From a checkpoint of a small transformer trained on Wikipedia.
Size: 10 layers, width 192, 3 heads of 64, MLP 768 tanh GELU, vocabulary 1382, 5.07M parameters.
Architecture: no biases in attention or MLP, attention and MLP in parallel.
Training: a variant of SOAP for these matrices, 3379 steps.
Each number is 128 + 24 x the weight over its row's rms, rounded and kept within 0 to 255. Layers, rows and columns count from 0. Numbers have three digits each. The size before them is the row's rms in percent of the matrix's.

# up: layer 3 MLP up, 768x192, rms 0.117, rows 660-695, columns 0-191
# down: layer 3 MLP down (transposed), 768x192, rms 0.0973, rows 660-695, columns 0-191
up660 095:127123112115127151133101104161162124104148159180122203098139139133166151152127127068092078111160114129127091134133092124130114174109141122187083135113129125166092136102109133144096140136154124097169128136113126091140143128101145153149116127112130169130115142138123134123088114091121115121130175106167126099146121133162108122077139127179144143128127132124120159129120168165170127069115112130144173155110129136141143156113129092145146157156111142097153116120090139097141122111101132126085119146156162122159181142143130135124166121099149131149127129157136139133130113145099146166
down660 080:127126152142093130129152167129106106141104121120135148129125113107111122106115121147134173088115094143173177149102141092122121123111107130161154126160067135134162114130161142109154167092121168195102115114151128113145121138117180111141120145126125119134139169148164126131095095130120169169132137136096126105107177172101123106155116144127140130121123150089137151141115124141095074197103136127128085105158157171151127096142145134138121096150147103125118148111142149134154141131141148101139147143113138170144102102160142162140087138115146142121153088121106143112143150088182118153
up661 103:132097152144088115081116169120135077101156119119137162156150122130119114117180119123151143139125154135153092091144124112135105171112152131148118143091131144126114102107108124138111176184087140132106109134129124161186097096114120125100150149110124106110154175147127127129156114155132142148136148114123121071121147121132143121145137110179171159138086123081095104091132171109125136147152117136152113128154112084105122112105130124093163111151159113146139145103123138082136125115172128104135101125140131148086136101135124136122100169129119176106150189068128122091132119119144135118
down661 097:117130125135123187124164094120146146126153155124088083120156144103114131145109139166108155116120159111146124131108122137097141114154088116110134098134158120096107122121155130130127090133144123178153151152112119142139127118121107136114119102125199113152099112117181122125127139157110105098163118139123144180058105136106165126156119158129114129101110134092155140186103169130131132115098140106107126106128125122124112094148157116134131136081110138159155139120104151169118169091089155152106139120152093104123153154135115123150145118210149113085139151170127102126157145121150106147
up662 088:164130160140113114120158137146129166155102071106124129178148119071121124106198130144108141163137111121136113152128184124156152130127124072112116090121140138152154114140162122156117117153170117097101132107087071157144161090119167150153162129121108100126124096142151095169083151120130157124103148117117149155101123096117175108112137118126134132127128140158117134123159140119146129135095134114110126108125129128145128121144170133124102110094149157082148079128134086134144150135132144147127171155112101066147121116160103126118129113123161098133100116124113116151160093148114081119
down662 095:136145163087115130124126137125130117123094079059156108123136137111131153123125141144110111092080163172118109071150119136118131126107131146158111117117094141117133099147139142160151091111125154097095123118128159157106140116137123165149146156154107131114136108123137152134166121174109153126155110142140172127147161124112139150115111134098155102067094142091134082148136103163132117125079184103138118164057112097141106110128177125144124102132149115108118131120124086121119141130134153074153102098141145123120091106120157171108123090141105104148118137102140123123113135099167153106
up663 103:143175167101164120103153161160126163131153107078160149097141130132145135120088083135105103148123094135119119108147157132079107108109149126111130130108188138163172164138123155122106119139134120123108129152129130068158167100126136137117133158146146096134124144162171120161110129150156149115122138143132164140085098132102052111147139128110141127128141082130145139156104066127107107100133102129062113151102120154098141125146142142148137131112092160124123124169151141154140134122109114096074111115127131152150088104108114116097088112103159115143131143134114131146137121137146113121
down663 104:153124119170136144121089123093198109131164126114155109115100142151106123151102160130151162149111140150137127159139160147099113123150136173110170123124112156187117112099097136116097089164131092122109145133117117136124115126136150165086097149111129150149138144128121124126106154177106112124125123157120089127091085151150109100138079115110130169152149074096110146123162108119183120115107138104098114140152153175111142149145123156092101136145090117136081104130111161099152110123170104099098146120148123139111121095138118112110102098108146161086159113152113147155112123125146121131
up664 094:099123122122125084134081136134136153143147175155129106091122127131136136131089140183129166117157104110119120118141142122136137124139076097081127142144092114139109122164099138142137111148152134178139106122117171102100158114119098113086122100179118094132175125081145125127135112105142095125078143095093116126103082114134181105085139147134146123135127108123138143137135176109106139110149128110130120128163119097123144113141177105120137129152115152116124131168145118131137165112134129123094167143118168116155121139128147121167115139146147129110132081047143101084118116081086138117
down664 102:100125120087140122106168138106101113120128131094109155139136122178120114131082133119133076127124087125151124127113153154159123155138112109116093102188121144117157098104115120115135117130114134126147116131123071150125117106164114106119137155120125165188163115136106142096131126150109124087092139109174150127109170104149072162128165130108147134147147137118136123140146123119151122138103107107143116129076143158153165105160148119148146131108165113154151104123154171136159101129158074163132109087116153167137203140132154152135142124086109118103113109103161114109112119107122088146
up665 100:092114142129176118113153138115150105098099179101140126147101139148107153113127151149095133121077098105171114111111128120108126110101161122117122153113162147117142136124134117124178141065108122176155172146157124128087140119157106107108146163119160086110099143112181115157137120145120096143141162176146124134100102080116123151161110136185180095119137152117105110143153139131127145128142137141127158158108162149167152133093131104114172149115121088079093157140085116178112145102134122122118113131109125134092147143118150105133138135159155112145110131146129117119127138139154095095
down665 107:127116123149141093138138135179143118118147132135136128160090139167149120133137116090132079125173146109127149152133117070133110140146099129158136130137096131170107093111125145109111117115113149125098112143126107114116133109129179116125148113132132150122155096148137127175140159127159117082137105131168139104127107090107118132129127104169078103122106110125130072063114143143130129116090142149077154110127124142115103138147132115110120140138120154105089096153156129128122160125117128157077143176149106137154071144109059160156139120080150161137104160115108106122147160141176144092
up666 078:104094125121116108095122096112116156129136109117096126090147119115087119093122105200092116150125152117111117176122072121131110147132175154148107140129145139130125130106105129140119132144147132118089160134185130126143087126138123111116126132146153102082136120118117128116075114156158098132104144095093136102102135106134136079138126141134097163130117101092139161107132121118179157082149097053119157115116150111152124139157173145144075130104127103162127163124102138131128135138141109132121136146146107110139123141103122113121158194118102115135153136113112118183125090108097126085
down666 094:114120160132137107116152153132091129137103157108164137143119091160165153160151141168118127147121110128100159127159099114135093137118187134124152147144144087147119098138102137113132127131159147116105155150135154118119130141139108180164130159111140145159119079101141186135108135139179118129136133100109146157094114128122133162103154166104115137088132124149094101123090099115126133106121088116142185128084175073194093147126156109113123101158117112127129081117134134092131102103188173126107123153128154097155116104148127112121104139127132114138132153117101159131098110147111136116
up667 088:076107092119149099162126128125099125153125118116139130072111147137129145099112139132122176115101128130120152160140114167136151114152167157137134106154118132171146159079124118137082107161108139112158094135121132155166145117146124121119156137125142174165114144139124097125145127095087095134098160086105128081106094099140143124151123139139135107102093085080094155140110135134147113152125161123149153128154103110145136140113133117044133120103160136128143121123120139106095110143155097178137140120147177092119161104145147115113112125096132124140149115139137102079164149109186149128
down667 097:113195123143118137089113156158170140098134142099124173112181111124074131179105116111160082108121140115134188116125157095125085141143096161126125142124135108143153125152182108155137178103111085137088140175079136116129108111127107131117127089153128126155132185122156135101144123148154113135121098123124149115124137108140135122115159175183144123089111158128129117190125094105146102118139115101160120135139130133124146137147131162157165146126121140129130109133140137132171131105147149165120137162129134110108155161122099150149117124149116130131108114164159137138136077144146129113
up668 103:083153111112171109117117163158109115146131101138146120083094137121124109107123139160151162093126117125148136154102121128150093120159158102141137155147146143104146139101085146135100096113171129156141127120127143098079110145131131134133127120109118128143107111107132141149114128133141164135091109090137131091140128115099135119101101141148141096156110098132146128121131133180136146084153132093141152119069146084095169141152123129115117138168126118113131113139121121136141210139083088155140122161082122182116151135141124156126177134055143073108154103147103143111127097110145151143
down668 098:117135124081159149122115090116131157113167075127106103129141130078141147143137138121129136110178173162146124141116112138130131112128111131132153099164173097132125116141111094099134131128126124119152116090088156115100147148145109122164123153143140115119124061128151128151143154108132123150151188109081158131105101071147130150133095091158136162137114129143179108110136135130107147125077116153110120130126100178135104110106107099120158121114141146122107145138128137164099140141090155110122154120177134093174176108121160108149141168133112138138138149160149139097114114190133128097
up669 100:095176123112136153114131121076127121159126130136106085150139106129139139146168165144174154133089069113112137119161128155119085126058140164112098101149116135156121167160096130116175139127113120108122120105107091181164120135093120153149156123148139131139118098125095113138183125106191153149172171096107108163138122088100131109122144101172113125129114124118105157157123083125118116110123079140127112137119107082125100118123155137119097118137158133127112110148128102150129136157126098144120168131141177117128136139126100144109104123119147121117133117129139166089102108116115090127
down669 101:120148149156118156128140102104114130132170122129098158109097107117145126094151132142110108179136120124183139099139082121113116127145095101155141119158098149121116081204117109120118113127124125117102129100168158098143146127180098070111094132139106166107124116112141109117128085117098090107116065133113112146122146143144163089108160126136097121117132136152155133131170122124114149122122090127119142101133154147124139127178136081120150089124123114107099129173110135123097155119149136095166164145089130148125130132156065126177138118142147131158129120138131120141163152089102140105
up670 088:165090108138155131147090106135163121131102141073144157156118094134131131127131137135112100103127070111154044128159114112120125103166132122152163150137128160144137135139142130146136167107105129117155131128175168124079137115124129175119080173151157146157130153101149112096124138101134105127179168106119154084135090128154119126117094115132102118137093105126151140114155126141101148147109106130106144091114172133156109164112140121126136144116112114158086168110156082170096127107100146164125109082152161126093103148115118161131127101131120119109113148112143167124122131145126111141
down670 098:150115150084179158156099145101086154127145163118173131110136140142136118134116143130114123070091112142108096136135134110157095108122114103131103125139127118115138108145162087155156123112159135142154105156087127133137131156090121115132097099140122148131144155138076130107140105108128141154122116141116150115120099116156089134156093051157103141095088072124145145171144108136137124169114132135154137113120096103107086154174114096126046117116079107112145163121129111153126135089160129129098096126108126169122141129145149121125131106126132092105144147079116142131144127140126095129
up671 117:163119140112132128115160131147117089135122121097094103151142147107114133128151110196108117174144144118144151099142141138115083159085092072128084128156103094137133123168129145159154142163138140110095181117166124151128159151157139109103096102105119163121132113096126101118112087128131123124134133147095126161140103078138166126131103110146142125114167120135116177094099117103115124100116097156158081125094151132132144126154110119104088132123170142112138052123119112146092157109172099124137140169097135136133120111151161162149102092143143129149113151106142123145117136131106104129
down671 108:135108131115157123173090088141133102172127126128091130091135125163094115099111144116113112091137164139122132115138122154127111119110115094093107185147144140158127146079138122129119122136140110103141135165103159146147107108160126137136134095130135089119152100139071112125116096101112156126136165148152119081117096158160129098129126122166114139151128134177130135150114177154162121150124117125128127098159095142088152112127144117145084063157131116161144098118115151110141113119120105128188069122128145109105117096088153150127080169125091136140151139100100104147107134125153163150
up672 099:116111173146104069103092153064122132099176110136091115121124133114126082180123116121121085117103084149098128106135152140093148148153159178117150116111105130145149153136126124147123157103125131175149125093085201154171098113083105144127145147130107163150120143123113115132170119140153148123156118133136097107139081117122118126159156072144153137176124137104108153091145105133096116103143133119111084123102120122103135141118129121116150153116152091160105145127161126136099105124148110137133125128121084145135170102105119139127126124116132146113127132150095150091087138095140139121
down672 101:141134127204147128148122113136138101128124095116141114160084127122130148135152102098164121128130160088118124150160132145097154087138122119159099154149162143123170132168154160136147127128119141164160080128106128102115161135079123142116128125113122159139060146119169134154114137124143119147105140128139179121126140135101162105132133145140114130074178148116122119117107129118118143166128115131136199091135152119152102130142091131105140159120112125090082130133133142089136123144115133108095137065102142124167109156139117160136146133096163135142135130146127124186106142123168164078
up673 099:165124156127155139119145106198136126125145151129128149152126095075139093110131189126156150157160117127140058166152115158133120115120104140139140127141123143146108113114117157132134123127101166152140123110123157157149118134124136159140130126117124123141149140133136133128128136108136156120111159093194151111191178078141121112131106139149137120148070125090090126101132080114170101107151114118082127137157163115121119115129107120105155092092141113103160155117090132134129173101117095136139159087142151107143146120115094095109080142122105097108132124133117126164134088127121164146
down673 097:154125123139157136154103137177077110105145153119137175120098160193134113146140187093147143139138118165121119135144095130130147142143135090149114105141132103137117128133141143085118119134180122123112172152146123141110129130119158112122102095075122096106146116146125165113121130127128117155133136144164163114125145142109109148124153170156077141126153142198125098137154118118124169065129120170152119162109134118155127133145140125132132169154142130175134124118165135145164101160138118134108158117102100143110145117077101082135128078123109135107103136109102121147178131135169109122
up674 092:102132167090104117157141129134151147085176128114109135116125149081106151147148136089117110144148150117117109173126152165141124128170125095076107129076138146153126114121153090134145133144139082157103133121127112142116107123123122096142083078131120111091117104132121160170079170124131119130158124131155138134144117120131099115103161125112170147109133093124125124108139115182135128108135126105153118137060104116104145137129145101156095084117115144127138113153115104117100121131173137182088103133086111125130138144139086134125162165149158136112104131131133097112128120209118150106
down674 100:144153117136167122137108155149109128174147173104129169112116141136108131134129170152107121142110119143160086136157146140147106132139188102165125132114114128130121144161106112168143118138117114162133121135150108096106130159069136099129112106122107177091108115154139117125134100144155120125130084041129149118129156154120144141077114105126112115140156148159146130164121096121158146120154097111177171097132121175123136137149154121129108129134165126132131096126143075106134140120121134139144105118147153159148118123099129184115100108109084108110100127108134144178115143186145118083
up675 093:105147144115119115135096170140119101111166164124112134125099117171103120131163122131108086134128080126116150156081111148138133148102164072152134170142159127115128160157128107150142137120143126111108112148137087148186135111090114110154117116107147111141130074101083137146138109129143127129115155169130153086088108155168086134144158128145131125116121168168106141110172105141143132098105093111157139098128099151099092139132132143122159118099136141141117157082157108126119113134128120154148146125111144091134093110113146119178124125115178148148080095071125092133126139087138125108
down675 101:120095125149130184150139114123101171132157055118157108156085090126143133145154131101164116156126117109108122120103122144125118140132087145144084096164128137130071189088116144125113125145129093119144133114109119108113118138138135128120159118118168121127139122109108141118174148144127152117096137139084131145105121157132140147179126157124164120116107139125115154119166128140119117162143109115117163149143087147135155123148088096148147146174059128128117100167123128124102162116144137146150148106116090105171116124128111135153107122093144170118141103149107133173119104078137069107
up676 096:080102090091152115131113134127123184146178118112130122137115184113126118133118104157141132131144155154116114141101130143105171152085141139151162135114151118150168110133153125126126115137143141150139116121097158105159096081138124107150143129134111110148102164142089163120138140123144094112101154148110083130080118127142122115090099128147138140131126103150132135180074125175142171151115142105145092109157121131098142142180149093100103161129149159146152166113158120110127128144120116095130155113129133155087128095171114098142144152133181143114099175106166131137085153130122099148
down676 094:089132152074148130146123118144139172136118090161131143093167154143143130113098147119153122115119109134120113120143150171095079099111189102139116122166122080109116122153137090114145115145092102131130118155121144124119148185157167174132123090136149102180131103125155148143139103139096122139152125154133118141123142111134137133110106090132161164121134133126093118102138132089114075119126127127107114152092140122127126126161124144136140131084094109125144136160132119135123148131091106097128138132172155155125106138154182158098143071114098101116105135163140146071146105091137166084
up677 096:129122143130123152136144068122150137116133123168139158156095141103110094155107122122108150172110121130107085099151123134118134120118142157154173137088148139108155142091080119137162113156153116149125094161114145104141157083111130091159124140122148106125140095105136090170097117076148117102124134131136114118130136123143141132165098115136169116117135100104159141146139099121147112098143143160109121081094119157102100122113101165133152169124114127098118087133122131161125149129121143128136138101105124119178127142126103172155122151200163100141053093086153111109108126143133125162
down677 096:156158106133095086161108143109194106149156146128115162118125115158134126118124148163105165138097122092101122158158117152095143133114136137157129143111131085141126167127150092155114149073173132140101110143140122150156159109118137142086098107102154118098141142180085135154095106171117117117140145118151107159121118128141103097092134116109146120146129092121120123115135122141139116159089135128119095131143124107106151160083085129093150127099166136121137106159145130141205140124147097147150116112114076120072132099082134128104144138158142110118154118123128142129144141089126127076
up678 108:111166167105149106112131110149062152127142165064104139108152103112109158139120123130091145118100126132131102101087129151121130105191091129139133162142125124126087102186120092142169148102104118158100109118117123112157173118125127189142125139099126102123134165140106076164050122136115125124145132118112122113157137136160128137113103140135167109133099120113178166119117130142111153100135168136121161140082141146168161129129110173126120152134152115113115127172120119130111140131128124141095114080139131134132082137140131127128125081133144096136131118133155133137126107128134075117
down678 106:093076140144108097153133144154094140180141154096101142101158182132112129122148118178100131110110139116128117106096129117178114154125119111121087134092148113123157115148151121126100107112120170114115134123113156148105115096093138133126129112106137146145157121139079105140117116133093100111163141116115103170119148095119117127139175131137128108116135095132169128132138143132148110113107154109129111160135159111166154174130140133119118124145174137185141179136115165120144158151127144130076126103143168112096151130103108113128143126107093182101093154126145106098199096085104136127
up679 098:130128062172120114168148080161115192126145088098146114148096164106100140116079132148097145113123112101122138077170111147105159131164118129115161111122145151115093158129082101133114116121099129138130121144103166109121129127133127102110136161140160130125108114116135126141137078133160099096130118134126111127110140123114162127160133137159115106138121071166134117137137118128114080122165168115072120138147139106134160111154127092127126160141141127107166142131129105146113120150154140119103120161130138120105115163156139124128183099135130150132162151056168142125103102155174119120
down679 098:132120162095114145114124112115106157138157160112078133134129147088126102114128104120163127149157138085148117127111143118182129110133113142178145064131161136111134111110135152079114127131138113147105128104134108114133115110124101134171150157117118130192085142117151134139147087133118134119098140134121124130096130091138169134131139121107129174088131104140148147121109139113153137172148141115180115151120155163111132131140110099154141163157119088111157136150154113113102129102150129138134140114164074055125152124127149110139083173131060123091109150141145157093123156100096115104
up680 110:109081136122145122179127104150159096162142115125087132119131093158115138153133143082131169109114129144094079139097153177111144146118099149127098149111134135126118135138132128145116122145137106143135136105136184159116149114069132144165148124170136142144154123115095162124135101154109089125098111101073119132119120117119170116150079116144167152141161098099161087098147139149142131145128111127166143136090156159119140147110159113134125163152093139095095121184108120178151138142116132105094132131076131140124112091154148132160142126174113118124104123115153100077114145145117133147
down680 109:136131131145091086179120154140072096133176149114118123122123154144128113120136098104131124120146103128154119136112124133146174203177096114108148120099129169116117156132125136146137137091167181127094142160150111128149102128109124133143148147122088127133173093118166084120161123150105170131115152142101114127137116165120164156144136144074122122125155142107130131116146086151118129139117087091104132157169109148086144128175095114176144118116139144079102106149139120161143133101136123082128138162129148136127149152168125117120125161147114132118149126116134110120102079108113088108
up681 092:143114098146128149157138115113154132144135161188101180109139139134117152141106142120153102152107121123173133117148169106122122134139115108155116118147136104140142127148122072139096135176121174129158168115057148126163145129135143143147120110059119113120136073126122149117056113131092112107156112096180142168122136130127102114101114122116157101067114101129111128090107125113129090141189100102132075135130151141144146116103117146112143113155174134134139126084169141136161154143116105117118134162125129126126123149150110119120107119138124132080122127116111122113095133135108104160
down681 093:159149158158131125135122105145115113084144111117142115118094157101128125115160127117121135132156119128180119087121120119142176133141125123169133099123080088108115127103117114136126106127170169103104111124118169160119147097139151082150149142122099091087136103122124138124140137139135152127167109120134120161145168172104119108110132108152083163110096122185135129131115096146094097165162081131168127106150104123132108125110079173115117166129155096108167151146144135147180123125141078145166115135073147104159103122154181149123132131120113099151126103126102135146158127119142110103
up682 086:127120110120116099118172113153137125127088148171118114144115094124118145134121107163126119142096151099149128117123063130149154112110159098094110126156113112108140103103123129153161108142097142092125141196106149138120145169110149105135100074138108125130118148112146125121113136102134170153146117123135133162141132121182144116175107164153104124139103177075148082106138112086141121143067112125105152110091117151144146124106157184156148114156146130106146142137140130120082173139104129147120110125152153126088153130139164134135153131140144103141114160082133107157098095110112084127
down682 096:135186131080148138148141165163172139112119134145130180131102116153139147136143136100162140138127101157136119101104113123121131113156140099158082137107144127100140101087136109162140162144149135109137104127137140112132132129066113138119128143163126101146147152141133117124148117128129103138133144116136159116133084105141134177126107160108141130142150133140138143110094122111110112115096145148076130114073106107140129052160121148149174151107112099180136085138112108166149171104151104152116104150115070105115140100132124112115133103086153179116125091098132089120132100170151137117
up683 120:129078108148152087155120114127113132113134100141128108139150152145135130121097138143132160129131136140120132123134140133124125133134144099129108100133120165155103118128122143132070117143080147131140163164123137107106144132143111121112137078094109143143174114103124129144115136153125104127125133092103153130117125130116157136079134113187123142102150149099135123102140164167120132095086167109108100134148139143072122111112177119135115107147127157147170107097099053136110142137156128205098135102158073143123154132109071091087172140125142137124123118123116062094133151147109157119
down683 116:136146089144140111143114132145101135107115117159158101111157150135108114145146155152170141140134136120143115136111170099137142122114115129119084183123130125128185140154133120122133124126138116115092137142152153157121145111135125106163113135144124132108097132122098111101092158117109142112159084119156115154153082127093144129085144116169072135099118127127132121134110139143132119128183154115128142118118099174127139147107112104099081146130176113091121115169141107148179090075147130154128118122143096172124145158177117150123137116150184153166113166100172108149111062098112133106
up684 108:129172133151174140125108105110129146167103145153152147137115123116133150142133100160098119136111109157143118138107109106169119110136107118124073138148148161096126107141141134109125157143130135119128130145137090087097132134086098109081102156137146106136133134142178094147126159139123108121139170169127175139096125109122104153089131158096182156117167113142083157085120111102099181162121169103163158137141111115120143100060107153166139130117143132111130143114094105111122117143137110145098133150103169119117087076128136115149113142088124127114146095119129105149150151122112142179
down684 106:105091110094153148102102101151171116087084119153125178131134088125141144140110109068108131125101153112163158138123122110096120140170103111098130151172108121113127120109067126128140143129124079167153135170131126153084139129173099123082176149136114149152112136142105128128114131140133106136138148153132198108152135131144116146149136100090089129122134152157114102134109130092133155085115111094113124126135135139153134105139145108110142155125149127102118123137094129121157170180101094123174143135074119140161152133125127124111109096103111091126094150153126131117150155114164108106
up685 096:113137146124152122126125121151149127150131140113122138109113105128101151140156172112132117085108082125119077107130077129117134134119109127082105096109137102128107141129104120088095127135109167102120069181125113119136145092099170128141141150158082145142121108146145122159119149127191099072129117103157143115127117132099093093176142148090115157125115124114159093089129158173157127114129129183101147128123144121129124093158110152133083144127121127132155158095164144109116154147120178115106109146125128118066140158134129151153101131164155147137112142148099167117136120153099134162
down685 091:170117084150136147120107126105129114165099163178103119085145079142105122120123094123120151135078130136132114111138128164172138175146096143090092115161106105166141116153151155112095165110148134107099122120094186128142155117117114170091152107171155097150110157117156117132144124118084159101081117137124099102116150129134136141118138109119124117115111149119086088150144151123100136108117154141143077108117104104127127139161104142122130142104149095137151108093133067097133124084094115133119092141103084168128144119117157098086132144130152163115139117096119124129128128143144150118
up686 103:141138128151120115143102117123162117148093105130143140157137101148121179151151136130113128142115065118122130102119093138144096128129134090089134148154150126157133146173146122103118120122115097154160155150143138082121126092124165116149179142155112120127123124107189120123144156114143123151136125136192128132108101142166086155121133150131145087102138129148093187163100139122145120173116110132123150110079109142094128147092142151106140131143095097088095138102142116094113128100113163186139125079090140142186129116108126085127119131134136106094145117113087126166151120103148147121
down686 105:121132137143146142134136109153073134130100173143164123136161110066154115142117142165123112160119134115112145172141101120159131098120120153138182105086113128108122117159154139101158141158121103109135142106119107145119152127158121068134120114114142150147087118138114120095125166107099093138100107118162152141132180130148112156104146119129161172156089134142157100123159130134124119150159137145070092126132160156153112091149146122138109098087140138167142107128099113119083097151123104111131153128120113165137145121101110101167156111139107143133148133194154129117140165149114157181
up687 113:112088095117116110130083166128153135128161096115125128123153126130136089118127095123149222127147113114114130141115146130125161122120115138153121080159059122128116157136111141100103137118132137121109092084143102128131160119163112112125151112140086124143178124173121133119111194093160081117133106122142105131147147098118121105111136085128108166147146169116135126116132101136182114100118147124133131136112110148173135121178083131138105142125112186134099136098110160103088148112122166123125141145154086147153133123132104124112118145102088116098117109118129106137154139143119169158
down687 104:109165143134161118124127126138124123093134135167080157112110147135125094131148119100129114120104143092126113112054146132118095147100096142144117178148129135141125133105107113169139183143106143149151111160152193140125107129128125131155088153135138157118121108129123133154127110136144124129146110163149130168166089156114153115134142212116105159141153113144174196138113158112115131140127129121111111099151118155135105156146101141147119097135126075125151172139129110090117081133123136133157092147117147088106138140143137130111143124166138153136108149099141172152148112181159103119
up688 117:121138128107138132111111112093097125129133165137134128150116124156134095122156136098141100140156126111156142098125142108132111107154127120144166123085097155114093101138144142124154122168146095146152127146127142142173120173158125105131128125123100081116162102133117116088141114099068087168166134155158177179135128065141112124185116156111128141155161124096101126154147142155116141121157132147136108123126114156147137090122157146103151107103093121136120173160145133120115161097125089146161152144120096088119130125136175109134147107122152144130167123149173071135188153118134134141
down688 102:125091157154110106178124151152144113137108143179161123124107124137103152121091104157145130156145156127118148113098077110120096133150116200152151140135168173094117122151142147142125141091141145150142129129110114109119152100132091125117144121157162141145129115125153119127152114138123104126173115119095123120131110142108157124110125144101122106147131123144105133162134081105127147153126117132125140106096147130108169157143066136147139151096158142116074107128091143104115111147166172102143175130137114173145138176175132145154150111130151178144116103193126092138160125134155089150
up689 094:099131127152134098086131102108111120114159105132122108109131096138110108144117170109077134091148147093145153136101111151105153144090126110103165126133131161127113150143131119173129148132101147112145123155087143095117139160151164103142139144152118147150144094131119127128130126136136124094140112100153196187089131128147167142134105123132136144146122149115096115123142116069089122107135090044138167091123136165134132084128171143133122076138121114149159152193109129101145149135132127099110118155124170100106135162147103134143143089117114156140116122123141127157158147127112097096
down689 105:086154109127121143096086128173146158111143105126179117100095113152068142135141150148118102134128106125132171149114117097134126136159149142126138152152143175112152119121156098140155149124112097122144088142119107112156158152126100110135104175091114127091141083143115136135136144132133099105154125081109116125149141151121134124145108099163138113121103154109079100137163123109107153154151115169120101105153207113153140142101150138096128135148149143112096132133134103082125096158148127146159077153152126110084118100172145138133151099128150109130080147177129102119140119159112123118
up690 063:116116141085128167171085065128173162079120123113105109127164134126117128159129157175102133116116094135092148093137115140106156143153180118128152146128106151147186137117128136104162118199123153132088129153140141124125132105132174112184133136128116146158097154084119120132129121145136112108135119130122161153125102147147148149091121100149108158136110109133145109132158086070092093127135115144134123121122119091116115129117151128126114158147144157109120175153155137131099155146130135137104118116162110139111114106095152147101167105126136169150161129105126114092168115179111135139
down690 092:147135150094164118090136149107122121137196109109108135158123131102146154100131085124126132173116161163140070141128152117150103157111118103113151125102127137101099168182146070132101146137112145112149116158095107110089107116137134155094105139091105111115129127121119147089113112113166138155106154102099156128149117092128128135122162109119154148103128118093128162140129144146136116107099162107109141140101145145156127088116129095158136145159115140080126131151133085161126116156154149125125119137093154123106111127193096116157128124147169082068104132160103120141085137140111112128
up691 119:098104148102144127112070146126118137123122084149110119126105102144098130151149132128128129134108121143132146097154122163139124110145160149112101098121138128128113106138135127141131128120095140105139101152090066158143114154115128132095157148120135112119121114147121118083123144164169156144111147161181114150099148152162127133138110122147154133173143129127073121135150114125103156141134120123167172123128158139123177107083110130089168140146134130154124131062110176123068122100107119106106120101109150129106108143064175186153097107159109158168138115150121124157123095127102101152
down691 120:115135123131144114106118150160071142127165121125103133122156122160128130140141121156179106127146152131151093134146128121106074106110105134133155124125130077117137090132106137128133111112132084165142103137125150107130114102117126126148118178089113129146102120114128112192132129105163098136122164147119138095113105098131186122102125099106146147067102153124132140102125117109174160102127114141120140095109115150114181169109148111095159131110167106161106126154172114116145179135171062098099132096149126123110172098083107102102123128132102090129111140146133155117148128136104131127
up692 107:084146134144121126174128143160134135127115139163107147100083137109064110090134157131134095153127093133134164114122122141131160122161140166136138097134109143118139137130099118191135152102134126153167141150139085172107125090138145118093125158117175134135193110164148104107097116107139101143180106141157126112136133070121147070165111132109136140123106172139118086149124117127111191080137165106117105148107152129115109135141125158113164120114132124147134134132123145146146132079113095141119123120131141115110115161098133109104100162156135133109139111113131132124108169164093114161
down692 104:078150101183135179076167137111114142152128137171146099164127138175110128130124117117113138137103135094157159155129130089131108090125147111134129147129092131135137158140097096142105102104119150184098138105155125099143105113119085146115133104182186093161195122134165104141120123120136118096124160123118113161166131125158153123154140095143126092191116083127094142130093119125146127115105106109110125145121131144159125100118113137141112124118127105144154152144135119122126139102126117166140103131102096100115088128131150118121112124157165094135165116092118173086150107129132139114
up693 106:118122137126124070089132088083108095146162110100131160124126141117114116163130094102121124093136077115120128102099128090126077117085131133114193147129136126129095185152098155146120137118086096149139149148098150104115114125115146140138122130156105097117139119154135113165124113105144132156134186144119167080119129135126107153158098127157160132172126119101119179113155133102124136151144161140141161129088136161156140092122142180103151093103116109121157132152169151148106160148114176135098128131139150141111147173108124123105130094107161153151102136140137124116138154154140112124
down693 111:124078133106128145111112206091143101117124135133125185122122101094128100151123115173151147170119100136118113127149131094186111117146143131124110159095135171111120092106129113124103104120121131171153075121115108147118100127151127114117144154125126131155140107096083107108145146141125135106126074087130105114119165103158109133156087119147139102143114137142143171187137129164142130110141124108118139134110144112081154179111130078126104149177134137135125132132120078132170150111141103198131146140148150119129103088150105146144144122134085127113133175146137119105120125123117120126
up694 106:167104113124153125145143123118157119133070176106134124166102088118152135122091112153160111136084111148109126124140166162126130107106130152169129136112108111148108116094112147127143103111116146133105123103149124172126211123138120144153085111152138084145139103122064135107122092108107074129123111110141109087131152084067143150155155136138131077136125093128134137131139135068151107128160135108140095156120149170120154123131151111153105102145127145120102103135136126151118166156147134111160131161093094124124139131153165152163116095120105114113129117128144107112136144094095096143
down694 103:175100114111141101143088127121107174120168063162117119124132184127125111084154114153096129138157126135197150095145162118160107132124133098147142155132121138137153119127130133102129099112144112147156122108129118128096081160093111128107130118145126151128176142140164154126165187143133113098146114110129124139158107162135124081116111119114162122110113122109106153125127117145127127161141170122140149142122109118128124099137166144172120104129143121147136111135119087133107106128102190158138100175067123077119127093171115147095130179100142110109130114127090118133128131133124106170
up695 079:109165122125121096090119102094149080119187143090136114133173114130158121121115128092160121140123132149140160126115116138157109123144147126125073135075094104123096132121136128134122107149127116117134147147160125156113124131165133071111120151147153119128125115117173078137136171096138116129193095131129117134098132143168132123158130125152153161137142143160111107133124104129141102118103116191143119101122153157136100121140118170168108166119124107121127129156117079122142087113107172131116094102129170111132166084172117145137165105110137156093129093139159123135132148076100109100
down695 096:091106091140096138194148112091141113088131089100114127069120118112126130133153125142149149123123149178093149100108134150177122144079170124136154135111137135096109118134096116125084135108080127108182104119108088098139126160149109134124150104139091123115154162139146135082125127082137117140161105106130118124182110160182144131122059089142136124111135141154123133137153111139126170129145114112067110180132123127141160128111151124115133105141144136134108138167127150128120165131116163132094121129146169163121146148133125094102159119147137133135116092123104147148124153136109143140